config.yaml
num_hidden_layers: 24
hidden_size: 160
num_attention_heads: 5
num_key_value_heads: 5
head_dim: 32
intermediate_size: 640
vocab_size: 2611
hidden_act: "geglu"
norm: "layernorm"
norm_place: "pre"
norm_eps: 1e-05
positions: "learned"
qk_norm: false
attn_scale: 0.177
bias: "none"
tie_word_embeddings: true
parallel_block: false
extras: ["capped logits"]
init: "orth"
init_std_qkv: 0.0592
init_std_o: 0.0
init_std_up: 0.0592
init_std_down: 0.0
optimizer: "muon"
learning_rate: 0.00253
lr_mult_o: 3.0
lr_mult_down: 0.7
beta1: 0.95
lr_head: 0.0149
max_grad_norm: 2.0
warmup_steps: 200
schedule: "cos"
final_lr_fraction: 0.1
batch_tokens: 65536
max_seq_len: 1024
doc_mask: false
train_tokens: 554500000
max_steps: 8461
dataset: "wikipedia_en"
Each number is 200 + 30 x the weight over its row's rms, rounded and kept within 0 to 999. Layers, rows and columns count from 0. The size before them is the row's rms in percent of the matrix's.

# layer 2 MLP up, 640x160, rms 0.151, rows 167-178, columns 40-79
107,187,193,151,159,151,202,143,228,256,198,261,175,201,194,186,196,189,194,229,184,200,216,181,235,184,208,271,178,171,198,208,203,201,210,201,185,154,251,187,201
111,241,187,166,179,217,167,200,167,207,247,220,170,181,203,172,272,249,151,233,182,147,148,180,191,196,208,209,180,193,251,214,165,137,252,192,213,196,206,205,190
107,200,248,221,236,173,194,207,178,220,197,208,206,194,195,212,217,194,217,228,188,208,236,217,200,168,189,202,141,210,245,118,199,162,190,192,103,204,196,220,222
087,215,148,195,200,240,188,192,204,171,253,232,176,213,248,242,162,197,231,196,221,230,174,211,249,216,179,145,218,233,192,228,244,223,183,193,205,219,109,196,191
106,263,185,154,236,187,245,215,209,253,199,161,189,191,246,189,212,176,267,207,199,248,174,199,182,213,164,190,185,143,219,183,196,174,155,163,151,219,209,164,218
075,206,233,213,169,212,170,229,142,182,190,195,194,207,205,193,179,159,183,196,199,216,218,214,202,175,177,182,189,212,158,169,258,242,204,232,204,179,167,183,208
109,161,212,182,147,170,220,201,169,177,219,186,186,158,220,155,165,191,147,166,173,205,157,248,216,183,194,218,241,228,160,181,159,212,225,242,166,234,183,202,201
104,255,175,207,119,227,181,251,201,271,217,211,207,192,184,226,194,144,244,210,197,189,207,207,213,181,204,264,237,140,165,254,152,214,175,182,190,228,217,222,201
109,159,186,140,156,214,204,194,219,196,207,187,174,186,261,215,226,173,205,234,196,260,175,156,134,137,179,159,167,160,183,225,193,172,236,205,200,183,208,203,165
109,170,225,229,205,222,220,241,229,194,166,222,195,177,183,216,203,180,193,215,225,239,223,226,177,174,201,248,170,207,191,173,162,167,221,184,155,242,180,167,205
104,153,170,238,178,213,183,181,118,221,199,125,267,192,191,200,203,187,197,243,219,196,183,203,204,181,258,200,198,202,184,213,172,220,190,237,242,191,172,212,174
123,186,205,230,208,243,219,192,170,178,202,196,186,221,159,186,166,186,159,177,144,175,203,198,199,221,231,129,195,190,150,185,223,170,172,200,222,256,197,161,238
# layer 2 MLP down (transposed), 640x160, rms 0.0975, rows 167-178, columns 40-79
095,214,164,198,187,142,226,205,177,209,207,250,192,208,158,207,258,210,201,231,174,171,212,177,249,227,232,204,262,200,130,204,166,190,217,214,168,216,172,216,250
102,210,183,187,214,260,212,197,187,164,224,176,185,177,222,137,215,235,163,234,199,168,166,223,167,174,220,240,225,167,189,230,178,157,175,173,283,215,200,179,243
109,236,240,203,171,170,195,192,206,161,191,184,247,212,181,230,180,172,169,162,179,252,218,231,188,177,230,173,172,201,180,191,247,175,183,189,155,199,189,218,221
099,227,163,233,233,161,189,268,225,156,183,142,206,241,195,189,188,178,232,213,192,186,160,250,176,242,215,209,242,192,208,186,219,190,189,234,212,209,198,188,193
109,220,133,154,182,222,220,233,243,230,197,179,193,218,241,214,175,205,189,233,148,204,181,181,182,220,208,195,272,185,152,206,152,149,200,135,192,171,175,165,176
068,202,200,256,198,173,234,177,189,198,191,223,175,194,227,223,177,225,142,171,226,215,214,215,233,163,190,216,184,235,206,142,167,159,242,232,201,169,213,236,224
115,240,162,179,229,190,201,167,184,207,189,236,205,200,221,201,174,192,177,175,232,162,191,177,216,287,200,200,215,179,171,160,187,194,236,198,242,172,202,138,182
113,157,212,208,173,264,163,183,146,221,224,196,181,126,224,194,235,200,223,238,216,186,207,193,238,193,219,214,240,189,202,242,176,211,192,206,224,172,178,216,207
107,152,218,230,218,182,269,155,169,237,231,152,202,186,180,191,169,159,196,195,232,200,183,224,167,189,169,193,210,192,204,183,223,296,187,222,192,237,233,231,195
110,225,223,146,261,197,186,189,184,261,229,244,181,186,182,241,227,187,189,235,225,237,218,188,184,185,224,188,227,190,135,188,219,227,170,188,229,172,183,166,205
118,234,150,234,256,187,199,202,190,213,195,176,195,225,155,160,229,199,242,243,271,200,163,145,212,165,214,225,165,190,284,182,249,178,251,178,249,181,198,213,187
126,195,223,264,221,227,169,188,200,154,237,254,153,200,209,182,207,210,189,125,189,198,230,222,180,188,184,201,209,197,157,186,175,164,188,208,176,194,197,187,232
# layer 2 MLP gate, 640x160, rms 0.166, rows 168-178, columns 40-79
102,168,179,170,189,227,231,201,211,218,158,258,226,240,202,181,183,187,187,172,213,249,200,248,220,199,207,176,266,197,160,153,228,212,180,217,177,209,211,206,178
105,192,215,258,186,193,201,183,179,168,175,181,203,226,227,213,206,197,185,200,177,201,193,223,252,157,215,151,149,189,244,213,175,196,178,175,160,176,226,250,226
094,169,220,204,223,144,227,215,157,206,215,170,292,220,211,178,202,144,175,151,207,154,175,247,257,177,213,198,169,118,148,186,145,182,195,174,183,173,234,211,189
109,172,231,189,231,199,183,223,203,162,129,156,149,247,221,251,175,186,220,178,197,217,200,193,164,161,179,196,142,188,199,162,228,211,184,205,189,175,249,215,227
073,166,243,184,180,260,228,213,196,176,202,172,199,215,221,210,217,230,121,240,154,214,215,143,188,223,203,166,165,252,145,205,184,207,200,211,193,169,200,185,188
110,253,178,153,265,221,240,158,159,204,183,227,129,194,224,158,180,199,159,210,162,196,163,219,209,203,138,190,267,230,189,185,209,173,229,205,242,217,218,191,176
102,176,197,219,144,210,188,169,131,229,227,225,222,186,192,225,205,249,179,174,222,203,242,174,249,210,242,145,161,221,206,184,231,210,214,143,187,123,226,211,178
114,242,186,202,203,144,204,249,206,209,213,168,187,207,171,180,198,202,190,196,176,183,226,213,289,179,262,222,206,212,182,203,216,177,141,202,221,180,225,224,207
101,236,191,206,209,181,213,215,162,186,161,175,164,201,247,146,198,179,218,152,203,227,219,196,248,229,159,237,215,233,169,190,254,183,191,231,214,222,207,188,246
107,192,225,181,171,243,209,249,193,194,184,171,188,202,224,193,220,249,176,169,139,202,193,168,212,212,170,148,198,177,169,214,199,207,161,179,180,240,227,182,199
122,161,226,161,238,204,238,192,185,175,206,211,165,168,195,179,226,177,208,139,174,161,230,202,174,238,161,173,175,196,166,203,190,189,192,174,168,192,197,176,243